Part of a small language model's weights: 2 heads of 64, no biases in attention or MLP.
Each number is 128 + 32 x the weight over its row's rms, rounded and kept within 0 to 255. Layers, rows and columns count from 0. The size above them is the row's rms in percent of the matrix's.

# layer 3 MLP gate, 448x160, rms 0.272, rows 45-99, columns 0-39
size [ 99  98  97  91  88  92  97  95  95  93 109 100  95  92 100  94  98 102 100  98  93 114 109 111  88  95  94 105  93  98  93  92 104 110 102 108  97  98 106  99  83  91 105  95  94  99 108 111 101 100 104 100  95  96 108]
[[131 125  61 121 124 106 160  69 170 159 100 135 112 170 152 118 106 144 113 166 150 100 134 110 202 106 161 137 179 113 116  79  79  94 183  89 172 166 137 126]
 [124 149 167 166 136 117 124 120 120 131 177 127 139 134 129 102 146 109  91 193 114 115 126 116  97 165  81  86  53 121  93 119 226 144  97 112 122 118 154 115]
 [ 99 127  60 116  64 145 147 157 123 138 154 105 159  61 119 128 154 200 115 123 136 134 181 110  91 153 114 107 159 153 103 182  74 126 113 128 121 211  83  89]
 [113 150 111 162 147 137 151 104 198 131  73 150 139 145 147 140  79 132 123 135  64 133 161 103  86  87 118 155 119 137 120 100  85 154 140 102 144 136 150  99]
 [101 108 205  90 102  83 103 148 139 142 141  75  92  97 181  66 151 135 151 128 152 121 116 152 131 142 111 129 139 166 108 142 173 100 129  77  97 167 162 137]
 [128 145 160 138 103  98 120 157 127  77 124 124 172  92 164 147 131  96 137  71 144 148  78 112 147 151 138 110  97 107  77 131  93 128 150 156 155  99 178 102]
 [110 159  94  90  89 136 182 105 136 114 137  96 125 158 178 133 149 108 128 126 111 142 180 158 177 156 102  98 109 139 105 129 132 116 127 145 111  88 121 193]
 [120 107 128 137 205  72 120 135 215 120 185 177 138 100 190 113 103 160 151 126  97 168 166  91  93 149 165 119  98 174 109 157  93 137 135 105 110 129 135 147]
 [ 55 175 167 113  90 102 131 148 156 154  99 145 108 104 170 109  65 157 108 145 130 172 148 132 123 114 131  87 124 116 125 131 161 162 150 145 140 194  87 100]
 [ 79 156 127 153 104 160 132 100 118 159 118  83 164 168 136 144 154  93 136 117 159 139 138 126  73 112 135 141 168 156 102 171 108 196 104 122 116 119 118 137]
 [173 138 148 101 129 176  96  57 143 108 138 129  76 134  59  97 112  86  57  77 108 132 170 100 165 128 148 154 102 197 120 131 135  87 141  83 199 122  87 130]
 [110 131 108 117 227 117 135 133 141 136 146 124 127 116  96 170 114 168  68 133 123 127  85  57 153 124 132 171 154 179 183 144 148 166 123 152 137 100 100 106]
 [129 138 146 100 152 120 155 147 112 186 120 171 150 150 198 118  75 176 110 101 142 198 210  91  98 127 162 109 173 145 122 158 161 131 145 140 151 125 116 119]
 [160 101 132 122 113 165 114 127  99 115 108  98 135 106 121 146  91 124 155 169 174 128 149 133 153 165 130 203  92 160 185 124 120 124 104 134 104 162 129 111]
 [111  92 166 121  94  91 189  55 107  98 134 138 157  71 121 124  84 187  87 104 110 148 107  46 157 128 153 162  54 160 144 101 157 110 125  83 108 155 174 125]
 [107 192 157  94 124 102  84 146  87 105 112  86 118 144 116 158 145 139 161 143 131 115 211 199 113  96 133  70 171  64 171 118 125 101 128 103 140 171 119 121]
 [116 126 102 167 168 140 163 148 117  74 175 116 134 145 162 131 154 144 100 127 165 118 144 141 114 121  82  32 105 107 139 148 135  85 127 128 117 107 108  77]
 [ 69 143 154 162 164 157 154 139 131 168 114  94 106  85  69 110 176  89  94 102 112 103  69 215 146 110 107 188  83 144 149  85  82 117  96  93 159 142 131 105]
 [161 135 116 126  99 136 147 105 125 116 169 127  64 136 109 166 124 127 111 163 211 110 130 160 120 133  58 138  61 168 145 130 165 114 126 113 122 126 134 131]
 [105  62 100 150 169 168 123 108 132 125 108 159 136 118 141 147  71 125 152 128 112  66 147 143  89 129 102 113  71 143 160  27 128 109 112 151 120 137 102 132]
 [134 132 115 100 119 114 160 140 154 131  92 178 164 117 152  73 148 142  63 142 135 126 159 135  93 162 112 170  68 141  89 128 146 168 186 113 186 111 110 115]
 [126 115 184  64 142 132 167  49 164 142  89 168 138 102 193 118 136 117 141 130 121 157 143 105 175  97 151 128 104 163 116 106 111 180 104  87  89 184 132 152]
 [142 114 218 135 152 144 120 143 110 122  91 128 123 149 160 174 125 187 154 141  89  48  97 106 171 160  79 138 151 186 139 151 153 120  93 104 123  70 165 126]
 [128 100 155 130  96 177  83 126 138 117 134 122 133 163  43  81 167  84  91 158 117  91  82  84  96  93 106 172 110 101 149 164 144 102 132  99 115  48 115 131]
 [115 120  78  16  97 152 136 117 130 144 118 152  88  96 160 112 120  96 178  97 143  66 159  83 141  92  82 116 143 134 122 132  86 143 128 129 153 117 118  80]
 [100 168 131 127 138  81 162  94 164 103 109 194 112 159 130 153 165 216  74  82 116  99 177 162 122 114 112 147  68 195 102 127 112 114  96  98 143 190 133 131]
 [140 104 124  90  98 157 143 175  99 123 115 119  72 155 156 111 106 137 156 124  53 131 147 164 139 154 111 142  77 117  62  85 141 104 165 126  99 183 147 154]
 [114 132 126 173 109 120 157 122 105 130  93 130 125 143 128 106 158  93 141 123 104 142 133 139  98 106 106 154  73 207 132 153  94 152  98 126 180 174 156 135]
 [144 175 110 123 140 133 150 147 181  72 141  79 200 147 131  99 186  74 191 120 112 131 134 122 133 211 127 132 138 144 155 132 130 126 193 134 169 116 175 105]
 [112 156 117 154 171 135 136 178 144 168  82 136  92 119  89 124 122 105 118 114 140 208  71 131 131  78  99  74  74 163 157 130 115 119 153  71 159 150 126  87]
 [154 157 125 177 121  89 105 141 156 147 146  51 141 107 152 142  54 141 105 107 140 138 113 135 115 135  79 146 162 148 168 147 160 129 139 151 117 136 129 130]
 [131 123 188 140 133 134 169 116 126 152 194 178 122 126 124 131 148 176 103 155 120  70 145 123 216 149 170 113  92 157 130 118 109 123  91  79 119  68  59 135]
 [115 156 190  84 145 118 166  94 107 107 127 138  67 110 150 171  66 138 111 136 140  81 120 166 130 168 152 138 135 113 114 146 132  89  93 141 128 139 154 101]
 [141  57 123 168 208 118 140 141 146  74 157 120  91  83 102  74 101 102 155 150 176  97 107 143 129  75 159 126 125 135 117 117 133 197 172 144  88 154  77 138]
 [138 127 112 184 175 114 107 134 146 125 119  97 110 204  66 123  97  91 144 122  99 141 143  83 187 177 145 162 109 166 118 154  86 103 128 141 112 152 135 124]
 [ 66 129 207 127 123 130  55 122  74 166 138 145 180 161 132 128 137  95 145  74 123 117  83 168 154 135 144 167 171  36 133 112 116  81 100 128 167 149 111 156]
 [176  97 152 143  69 140 149 167 139  93 108 106 145 121 127 187  96 162  98 116 176  58 126 152  91 138  81  69 135 160 132 178 136 137 129 113  85 182  85 100]
 [162 139 146 140 131 105  70 113  88 119  64 125 192 140 131 170  85  75 127 120  80 155 181  99  94 129 114 129 111 187 124 160  75 133 131 138 118 157 113 141]
 [128 175 134 117 217  80  95 108 131 138 141  98 151 126 103 184 141 115 133 121 107 146 200 118  87 137  47 157 183 111 100 114 140 101 151  94  96 142 184 126]
 [154  88 131  87 155 177  95  84 120 135 132 113 176 126  83 159  80 114 159 136 101 147 139  46 102 121 108 123 138 109 136 128 134  89 132 120 139 161 144 193]
 [144 204 154 153  81 168 188 123 108 145 129 143 136  83 117 124 120  85 197 149 164 100  84 134 119  95 149  90 190 135 117 119 182 113  85 125 122 152 112 124]
 [107  97  57 118 151  73 107 100 144 161  88 172 114  98 154  94  41 139 104 106 131 116 104 140 139  85 135 145  82 103  89 152  81 155 183 126 127 142  95 114]
 [177 113 137 103 129  89 146 145 155  84 162 181 161 100 153 131 163 207  78 104 169  92 193 200  88  93 137 160 109 126 135 119 178 168 103 143 113 124  98 105]
 [120 139 158  87 152  92 121  52 134 122 255 124 123 171  33 102 112 100 148 116  95 116 149  60 109 131 152 153 122 137 102  92 164  65 168 128 139  72 149 144]
 [113 106 115 170 104 162 118 168 123 138  84 115 147 134 162 164 150 105 120 130 138  95 137 115 121 123 117 103 128 115  89 166 156 151  74 119  76  55 159  95]
 [176  95 162 152 132 151 165 108 136 140 134 128 158 135 133 194 113 130 141 128 173 114 116  88 103 147 179 149 111 183 148 148 180 124 124 129  40 115 161 132]
 [171  90  81 172 121 131 169 100 153 117  93 137 159 138  64 168 174 118 149 155 134 124 171 185 168 160 152  95 102 141 147 115 165 113 107  19 110 106 144 126]
 [123 102 119 147 113 127 124 121 114 100 148 187 175  67 119 167 140 155 136 128 190 142  97 146 123 200 123 146 137 122 126 141  84 106 142 144 132  96  63 151]
 [112  98 153  77 116 120  90 139 127 154 134 151 142 207 122 160 130 107 141 103 171 118 190 123 134 124 101 113 114 166 183 129 147 153  99 151  61 142  93 138]
 [117  54  96 144 107 123 162 144 126 162  72 163 150  95 166 208 193 185 145 206 110 129 132 139 187 182  96  86 123 108 123  89 129 142 145  95 108 111 117 137]
 [ 74 140 106 171 135 137 170 148 152 140  99 139 110 140 156  78  97  88 171 117 126 128 136  95 174 190 170 156 150 161  85  78  95  95 155  88 175 114 149 139]
 [134 166 136 123 125 117 110 161 109 141  40 115 142 143 125 130 159 172 145 131 104 137 175 184  93 157 119 158 186 107 134 116 124 147 133  80 115 105  81 122]
 [ 99 137 117 102 114 148 127 134 158 172 168 108 205 136 109  88  97 154  60  91 153 165 112  87 158 108 111 113 113 109  89 146 108 146 111 103  88  98  98 228]
 [148 207 129 124  90 160 117  93 105 131 218 133 121 139 137 118  65 181 125  90 106 111 104 160 108  98 165 127 167 129 124 131 142  77 162  69 195  71 153 162]
 [135 195 145 127  93 112  91 152 106 156 128 116 168 118 128 144  96  89 145 146 157 108 137 140  82 151 173 130 145 119 141  96  96  87 115  32 110  90 101 121]]
# layer 3 MLP up, 448x160, rms 0.265, rows 45-98, columns 0-39
size [ 98  99  92  94  91  86  96  98  96  86 109 102 102  94  98 103  94  99  95 103  98 117  99 106  96  96  91 102  92  96  95  98 101 117  95 105 102 112  98  91  98  94 105  97  95  97 101  99 103  97 109 107  98  98]
[[113  52 117 107 172 162 100 138 105 178 133 136 133  48 129  72 159 124 154 132 157 121  90  67  78 106 166 126 147 130 124  80 135 170 123 122 151 155 158 114]
 [127 103 113  96 110 142 161 129 127 167 109 178 159 113 131 122  98 132 140  79 136 169  59 149 141 116 116 168 151 163 136 161 118 111 142  70 134  58  80 148]
 [156 149 172 237 153 132 135 164 116 100 168  95 114 125 120 137 101 144 125 129 149 149 131 122 131  83 102 106 105  80 105  89 138 136 157  94 206 149 137 184]
 [158 118 107 125 130  82 165  85 132 157 103 117 146 145  96 146  90 170 113 130  96  82 170  83 123 135  92 148 150 112 116  85 109 110  88 145 111 195 121 133]
 [130  89 163  90 109 110  88  79 176 140 154  39  85 102 132  91 160 164 114 133 114 167 139 117 116 146  76  52 143 174 132  85 112 128  93 108  75 167 118 100]
 [132 173 200 100 143 111  92 166 150 148 173 128 105 144 136 158 196 108 176  75 148 143  76 159 205 171 105 138 164 114  91 148 118 113 103 116 165 183 122 129]
 [112 171 110 120 110  99 170 101 111 127 148  96 127 145 127 116 128  85 144 102 147 155 117 130  86 123  66 142 112 139 156 100 139 164 126 159 121  63  53 151]
 [140 132 123  99 112 170 176  55 153 113  90 129 146 138 101 149 135 142 147 168 152 107 152 131 164 133 158 152  50 115  98 104 126 129 104 126  73 144  69  77]
 [ 98 183 138 139  94 144 142 161 150 102 103 137 129 109 155 103  72 173 116 119 112 169 106 135 172  79 137  66 127 131 132 124 112 170 174 160 133 177 163 122]
 [170  74 115 125 130 153 113 178 159 157 151 133  85 155 127 143 131 141 197 122 108 170  79 136 153 132 127 111 133 154 107 121 124 115 111 122 134  85 131 127]
 [141 155  93 135 132 104 105 127  47 122 121 142  76  79  45 129 104 118 118  45 105 107  71 122  96 143 154 152 172 190 145 168 128 122 121 180 121 120 109 148]
 [116  77 112 126 157 110 127  90 123 119 142  75 113 134 154 148  74 145 101 182 127 105 150  81 161 101 129 130 209 122 102 158 133 110 135 129 187 119 102  76]
 [124 143 121 127 144  74 137  72 160 151 143 143 159  91 120 103  64  55  59 119 103 204 119  61 148 125 151 103 147 159 120 127 102 105 157 120  94 133 168 121]
 [142 102 131 144  74 133 117  85  78  56 162  92 159 138 130 174  72 110 120  72 150  81 149 127 109 114 133 117 103  89 145 123 142 172  82 109 123 138 102 129]
 [128  96 175 182  81 137 175 129 136 111 146 102 123 115 100  95 198 165  97 120 110 129 156 139 162 149 101 141  90 114 121  95  91 100 138  82 118  94 133 158]
 [135 126 121 135 213  49 105 141  54  91 138  98 122 149 128 189 130  39 147  81 155  61 127 116 117 145 174 143 173 137 166  92 183 163 112 133 128 174 148 104]
 [126 175 102 151 148 110 114 117 113 104 185 113 137 113 124 158 133 149  84 138 185  80 137 122 111  88  76  37  48 149 136 159 149 124  78 114 108  89 131 125]
 [143  77  92  96 148 180 101 103 115 166  69 102 145 108 136  76  92  95 173  92  94 108  99 109  91 139 137 146 135 157 147 192 132 132 121 127 138 173 141 136]
 [194 132 106 115 172  59 177 173 151 120 127  61  92 133 102 125  83 147 148 142 142 136 100 114 118 163 119 171 152 191 141  77 146 118  60 140 149 137 150 116]
 [132 109  88 151 170 127  91 115 171 138 140 145 147  82 147 163 135 198 171 122 128  89 186  93 152 110 162 137 149  85 135 139 107 138 177 114 147 139  92 109]
 [ 47 109 196 130 121 151  71 110 103 127 135 104  83 149 121 121 163 145 157 124  78 121 144  94 168 100 127  43 151  95 159  69 119  86  67 143 123 147 141 129]
 [135 136 145 102 137 160 120  89 149  86 116 130 111 114 173  86 116 137 127 105 129 142 189 101 160 120 136 120 108 143 116  90 104 169 116 163 140 117 129 115]
 [138 147 121  85  72 147 188  78 102 168 109 124 121 128 190 129 205  96 145 144 179 166 158 141 139 113 180 122 107 115 125 221 184 200 133 172 133 201 172 137]
 [114 113 163 146 132 115 135  99  90 138 144 173 124 158 148 121 107 160 143 158  76 155 109 173 123 107 170 145 152 146 167 103  90 127 183  91 155 126 164  83]
 [140 181 140 105 141  95 104  99 124 207 127 141 213 113  99  95 163 109  82 137 169 116 130 132 164 133 200 136 148  77 160 114 173 112 178 157 123 154 110 143]
 [174 142 156 139 124 212 134 191  91 137 175  98 147 105  96  97 180 130 132 142 171 132  84  97 116 116 147 125 148 139  47 164 144 119 113 166 172  41 161 106]
 [136  69 127 100 118 172  89 143 157 135  46 116 163 116 143 102 124 178 110 142 111 177 101 110 130 141 161 126 143  85  84 187 127 121 125 106 167 111 157 132]
 [109 103 136 119 153  83 119 101 142 160 129 169 132 120 155 112 104 119  91 102 119  77 190 105 198  85 192 112 163 149 136 116 113  92 142 164 110 159  72 105]
 [139 126 111 123 128 120 153 163 139 135  63 132 159  77 174 151 182  86 155 112 112 159  79 139 155 142  92 107 140 189 120 221 188 151 171 127 145 141  98  73]
 [156 141 122 175  58 141  55 111 130  75 115  92 118 109 144 137  44 125 182 137 140 144 122 161 102 148 105 179 169 159  84 165  93 125 160 183 148 103 174 125]
 [109  96 136 121 180 141  93 132 124 155 148 173  96 147  71 145 160 113  74 116  87  99  98  86 144 168  85 149  45  95 121 157 113 120 105 167 132 163 123 107]
 [125 145 118 151 127 129  86 122 151 201 138 156 138 179 148 125 175 152 147 100 142 142  96 199 138 158 154  82 138 124  74 183 116 139 144 140 185 183 115 155]
 [ 57 149 109 101  97 119 109 131 109 132 169 168  90 116 137 151 131  96 184  96 116 115  98 202 109 145  93  93 134 109 136 140 117 162 101  62 140 197 110 115]
 [147  90 120 168 177 147  62 125 197 104 118 151 121  99 137  88 164 173 175  71 107  68 134 149 149 122  44 163 137 106 118  72 156 171 115 160 108 151 137 144]
 [144 134 123 130 123 126  91 161 119 123 137 145 181 143  69 106 100 145 129 127 140 102 113 143 114 115  98 125 109  90 153 107 151 119 143 109 202 148  93  76]
 [ 90  55 144 122 116 147 174 119 141 177  71 150 150 140 149  96  95 155 111  98 147 134  99 143 165 127 101 174 108 144 158 110 172 142 138  99 131  88 122 166]
 [138 196 125 158 165  99 104 115 129 129 117  96 137 117 123  85 186  91  91  92  95 146 117 105 154 122 213 177 165 134 136 124 122 145 141  84 133  97 129  82]
 [ 60 181 125 111 159 100 153 107 105  77 126 125  95 172 128 129 161 137  69 108 205 100 103 105 110  97 174  71 113 106 170 134 161  98 104 143  87 154  47 114]
 [163 149 131 114 170 203  91 111 185 197 127 125 162 104 166 152 163 148 176 117 184  99 153 121 157 107 135  99 134 165 105 159  93 205 118 184 112 160 160 155]
 [117 132 191 151 144 106 109 151 107  71  93  99 135  81  99 135 143  47  51  88  98 136 111 109 105 174 106 165  91 142 163 152 161 152 168 149 103 125 113  93]
 [ 94 182 115 118 160  99  81 116 161 111 165 114 149 153 148 147 119 140  92  54 119 161 131 107  98  72 102 141 127 136 181  97 129 130 130 108 141  86 174 126]
 [131 120 148 108 155 143 146  98 100 140 139 145  98 112  94  96 134 137 117 135 104 114 150 204 110 147  81 170 149 206 129 117 182 136 159 142 121  78 138 170]
 [ 85 131 152  81 110 114 152 147 178 103  59 108 106 101 138 108 129 107  97 133 114 139 122 183  73 186 106 174  97 107 110 105 150  99  76 144 121 165 103 141]
 [129 126  59 177 101 103 179 165 135 150  47 146 155 106 185 179 120 122 145 144  74 112  47 105 143  72  80 124 120 139 151 173 113 104 107  73 144 169  97 122]
 [110 102 103 155 118 157 134 107 111 155 147  94 189 118  77 136 116 112 166 158 110  64 133  70  96 105  84  92 164 106 157 146 113 107 105 116 109  99 129 107]
 [113 141 231  77 107 178 130 110 115 135  69 137 111  82 148 156 129 101 160 148 131 118 156  57 117  70 150 137 168 119 141 148 103 116 112 134 149 123  92 124]
 [112 180 133 163  84 105 102 119  94 127 182 146 163 120 144 108 116  90 105 118 104 123  95  96 151  88 134 188 174 155 183 100 123 142 190 161 112 156 160 156]
 [168 128 113 132 135 185 143 111 141 153 124 161 129  88 174 103 166 102 105 112 134 115 119 101 116 186 117 144 158 117 122 110 109 135 165 143  94 151 136 110]
 [116 117 129 140 123 117 188 130 138 103 119  87 144  72 143  99 136 139 149 180 104 112 142 111 187 147 144 124 162 142  83 170 171 148  54 164 138 149 126 112]
 [123  97 134 108  71 105 131 179 133  93 101 152 114 129 139 202 173 152 182 183 122 134 131 106 117 183  86  94  80  82 115  90  89 112 146  96  80 130 123 110]
 [ 92 136 163 108 123 120  97 141 102  97 102 143 176  94 178 129 135 145  85 106 182 131 134 140  93 119 124  98  89 106 139  93 148 139 112 153  82 102 138  71]
 [140  80 170 167  50 142 213 166 127 119 176 153 115  52 130  95 145  74 101 102 125 192  96 120 105 121  93  90  81 127 112 142 113 161 134 145 135 126 174 147]
 [158 100 144 116 145 122 167  96 147 152 145 117 201 165  79  93  75 156  96 129 150 169 115 152 102  83 133 151 101  87  99 118 125 120  97 137 181 144  75 170]
 [114 131 108 134 136  50 119 143  77 152 146 156 131  98 153  57 172 170 120 143 167 106 154 103 192 125 125  78 134  89 125 194 163 176  88  88 172 153 124 127]]
# layer 3 MLP down (transposed), 448x160, rms 0.238, rows 45-98, columns 0-39
size [105  97 101  92  96  91 104 100  94  99 104 105 101 103 101  98  97 101  95 107 101 108  96 105 100  97 100  96  98  98 101  97 103 110  93 101  96 109 102 100 107 103 105  98  99 106  95 102 101 101 103  96 104 104]
[[116 145 150 157 158 107 110 140  82 140 179 190 191 154 144 139 127 143 134 122 111 102 150 152  99 154 153 147 143 128 148 154 183 137 103 164 125 164 147 111]
 [113 139 159 151 149 126  69 128 164 177 206 121  89 102 148 133 107  95 105 125 121 115 139 150 126 147 189 169  86 202 178 152 151 191 110 146 171  99  87 129]
 [136 121 131 111  98  97 191 157  95 153 171 154 128 123  93  95 111 148 120  99 152  80 151 135 130 144  44 142 170 202 159 171 109 101 123 184 184 124  84 128]
 [124 184 135 145  94 121  67 169 167 178 109 164  78 126 186 139 144  92 106 127  74 150 109 161 158  99 147 154 103 130 126 161 119 123 176 107 133 126 120 150]
 [156 172 155 128 151  93 153 208 137 101 113 162  89 124 242 116  84 154 141 117 151  98 115 201 100 126 118 141  89 123 143  98 141 158 175 152  95  87 144 102]
 [176 104 152 158 101 179 133 149 153 121 121 124 172 126  96  72 121 110 150 127 127 162 116 158 164 100 150 136 150 123 141 170 128  67 156 192 158  91 159 126]
 [ 60 155  95 132 130 147 135 107 127 147 105 101 102 192 133 149 143 107 136  99 137 170 190 171  97 144  79 145 129  81 104 147 174 182 129 119 160  85 147 134]
 [ 78 175 161  99 159 102 109 133 168 132 201 149 101  75 150 162 157 176 103 162 177 165  90 124 152  99 158 131 132 178  75 168 106 164 105  94 127 144 152 182]
 [133 163  92 144 168  79 176 164 111 146 124 147  83  93 153 133  84 125 140 165  80 136 137  68 157  66 132  84 131  99 143 177 110 152 127 118 173 177 127 152]
 [ 95  73 120 150  29 169 146  58 168 141 119 111 143 121 111 167 167  83 107 159 171 114 156 128 115 123  94 115 154  95 122  18 168 160 113 142 133 132 162 146]
 [145 107 145 161  64 110 152 160  88 174 156 116  61 144 101 182 114 126 131 185 110 116 177  95 148 123 143 139 122  91 115 160 118 105 104 192 117 119 105 152]
 [ 81 116  62  97 120 110 117 108 157 171 107 175 121  62 160 114 110 117 115 110  98 104 117 124 134 146 140 112  99  92 183 115 135 121 167 100 173 169  67 120]
 [124 106 119 120 185 171 190 154 212 128 138 104 162 145  89 126 131  90 138 186 155 128 135 114 160 162 102 168 106 167 124 102  85  32 108 136 192 135 142 146]
 [ 83 113 182 129 106 157 197 127 124  98 122  95 124  78 131 158 136 126 126 131 182 124 122 155 100 164  92  76 136 124 143  84 129 178 134 108 134 144 169 137]
 [149 130 159 156 175 150 133 128 114  93 139  99 153  99 136  58 144 163  88 123 166 107  93 113 143 110 138 150 146  90 120 137 143 102 128  65  92 136 146 151]
 [149 143 156 112 171 110  86 152  96 141 104 130 145  99 107 128 127   7 128  91 162 128 113 120 157 107  91 148 152 181  92 141  98 138  83  71 132 179 155  89]
 [178 103  86 168 164 138 166 120 118 145 153 138 169 173 130 158 118 153 100 118 164  78 143 110 155 137 149 132 148 111 105 147 112 172 137 120  92 108 101 161]
 [172  97 134 117 162 108 104 138  92 132 121 117 167  74  97 106 134 133 156 176 118  72  51 117 145 121 183  93 155 129  73 117  79  78 126 126 121 107 151 144]
 [138 144 120 106  80 155 146  94 103 138 126  50  68 159 116 129 168  87  86 112 107 192  77  89  98 110 187 106 150 155 109 141 108  57  99 155 151 150 122 141]
 [138 145 140 188 155  85 144  86 155 129 142 104  75 164 131 148  81 152 136 200 152 101 122 103 106 104 186 134 175 121 187 126  72 197 119 210 124 112 137 173]
 [184 173  54 121 124 118  93 169  74 165 137 140 189 132 120  73 159 158 132 138  44 171 141 119 105 153 152 137 141 105  96 145 121 137 135 124 128 123 110  92]
 [116 134 129 118  91  95  56 177 122 171 153 126 138 117 145 152 115 162 143 133 116 175  85 152  93 105 167 113 101 190  47 181 130 160 165 151 170 108 137 154]
 [ 96  94 133 119  95 118 166 178 145 123 129 126 140 134 121 128 213 155  86 152  91 130  92 140 123 140 106 109 171 100 111 131 164 135 144 192  91 132 129 139]
 [107 134 125 195 173 118 148 114  96 161 100 135  76 125 173 103 116 137 144 172 139 146 155 157 180 101 109  81 119 142 108  89 126  82 123  79 210  73 112 122]
 [122 110 133 167 122 137 124 149  88 143 148 149  87 151 155 143 118 181  81 159   1  99 156 157 121 126 169  97  81 151  97  86 129 126 112 112  61 155 163 145]
 [143 156 125  79 157 103 189 180  97 159 184 109 137 134 121 124 175 167 104 150 102 124 163  92 109 122 144 146 146 122 140 170 125 131 145 117 159  54 103  92]
 [124  81 150 123 170 129 192 123 156  88 116 138  45 161 142  78 132 135 108 159 134 126 188 138 136  59 101  88 151 154  94 157 171 141 120  45 153 133 127 140]
 [121 138 103 114 103 142 107 126 184 135  92 108 139 132 117 160  46 145  75 116 120 132 107 117 133 173 175 111 122 107 143 116 134 141 170 109  93  87 117  89]
 [136 179 139  35 149 136  71 125 112 182 156 121 156 144 154 126 147 141 118  77 118 126 107 114  98 118 130 154  59 146 134 192 104 152 163 156 162 125  78 124]
 [144 143 138  64  95 111 177  83 127  73 129 166 149 140 176 126 109 102 179 105 153 124 124  94 106 137 139 166 179 137 133 149 159  96 112 147 143 175 150  96]
 [125 170 217 132  79 176 130 165 113 109 143 139 142 137 106 136 126 133 141 103 170 180  35 167 130 161 145 106 188 123  53 110  88  85 112 122  99  82 142 113]
 [ 93  48  97 146 160  83 148 126 191 176 164 145 144  86 124 125 125 157 162 152  95 171 140 140 103 117 124 101 137  83  89 116 195 142  88 176 148 160 110 103]
 [151 162 166 167 125  86 155 130 142 100 157 165 125 139 116 177 125 164 127 130 192 126 112 143 117 140 129 161 151  95 151 185 171  95 114  87 123 107  80 175]
 [128 108 101 135 191  87 106 131 112 121 161 145  67 114 125 149 153 112 110  91 141 135 143  86  57 104 134 121 138 185 160 139 137 169 165 161  84 148 106 162]
 [135 124  92 100 136  97 126 158 179  44  89 153  98 155 128 106 140 105 150 114 105 129 124 108 146 194 173 162 111  58 169 100 108  84 163 162 101 159 151 111]
 [137 138 129  93 117  86 194 130 103 121 158 100 104 131 150 102 149 198 110 161 150 165 104 109 122 159  99 110 136 201 157  95 160 104 131 127 164 117 134  82]
 [ 99 169 111 100 110 102 125 136  77 131 155 135 125 139  91 141 108 145 171 102 105 143 151 100  60 105 134 192 138 150  82 119 116 108 118 146 123 118 188 149]
 [197 124 123 179  80 150 143  95 146 150 131 119 142 108 186 162 135 119  82 126  69 141 158 168  79 146 119 148  98 131 148 147 126 141 161 123  77 124 102 120]
 [141 103 104 151  93 143 187 172 100 145 186 154 134  81 100 163 107 148 101 181 139 108 107 122 120 130 154 151  82 166 117 165 144 190  90 168  93 177  81  83]
 [140 162 141 157 107 100 129 138 215 126 125 138 152 135 139 120 154 146 106 159 152 133 148 156 173 132  83 150 170 115  97 140  90 176  81 121 153 188  88 117]
 [113 143 107 163 141 112 190 153 159  94 103 143 145 139 108 128  98 126 195 133 114 119 125 140 122  63  92 174  80 170 133 132 135 179 104  97 152  81 167  93]
 [139 115 129 140  89 118 143 160 186 103 136  56 175 137 115 164 172 167 117  85 148 168 145 113 187 160 114 136 126 113 163  92 141  97 112 104 127 144 118 184]
 [135 170 113 151 122 198 194  90  47 107 137  24  91 121 175 112 167 107 144 158 141 129 118 188 111 165  96 120 109 135 144 132 100  96 133  91  99 130 133  77]
 [105 148 139 117 157 132  76 110  66 117 120 142 156 117 148 131 137 131 105 114 200 137 169 109 109 187 194 176 107 178 171 137  98 145 184 129 128 111 143 127]
 [152 116  25 127 127 158  62 140  95 131 123  97 176 160 136  78  99 138 100  90  95  99 113  96 142  99 188  93 143 112 164 132 118 103  98 108 104 112 146 153]
 [194 139  88  63  95  93  59 163 139  99  64 121 150 177 155 152 114  54  92 118 109 144 125 155 144 132 152 124 141 140  99  96 153 173 133 151 154 155  79  77]
 [152 107  91 148  78  79 164 148  95 140 152 169 137 133  87 123  74 130 133 165 117 137 120 131 113 144 118 145 144 126 123  65 148 118 145 137  99 111 141 126]
 [107 142 158 139 168 192 153 172 122 143  55  73 136 127 160 121 152  93 141 111 157 116 119 145 109 188  86 143 168  59  93 108 190  87 161 105 148 108  92 187]
 [ 94 109  85 107 143 140  92 139  67 108 141 181  68 179 141 152 113 169 128  81 156 147 182 139 117  78 104 116 141 151 107  84  74 133 156 144 125 136 100 137]
 [196  62 114 141 108 111 106 135 173 120  63 125 148 121 178 155 141 175 139 153 120 181  93 158 115 164 105 140 137 111  42 102 116 114 147 118  86 135 140 121]
 [127 134 157 152  98  95 122 113 109 108 133  81  66 152 167 150 145 167  51 138 143  67 178  82 191  92 167 146 125  74  81 134 121  60 142 129 198 154  56 123]
 [187 118 158 164 143 139 115 125  93 122 173 191 114  97 176  68 140 189 153  83 130 158  98  66 200 102 112  91 105 137 124 157  82 109 134 113 135 168 154 137]
 [127 160  85 148 142 140 118 123 119 103 158 174  93 105  68 125 138  98 112  95 106 130 135 160 105 173 159 152 112 166 174 107 135  99 130 113 183 106 151 100]
 [132 164 133 137 139 152 107 116  94 121 128 115 176 156 152 189  94 186 118 124 130  84 136 116  31 128 137 118 145  53 102  80 161 117 111 100 130 100 115 161]]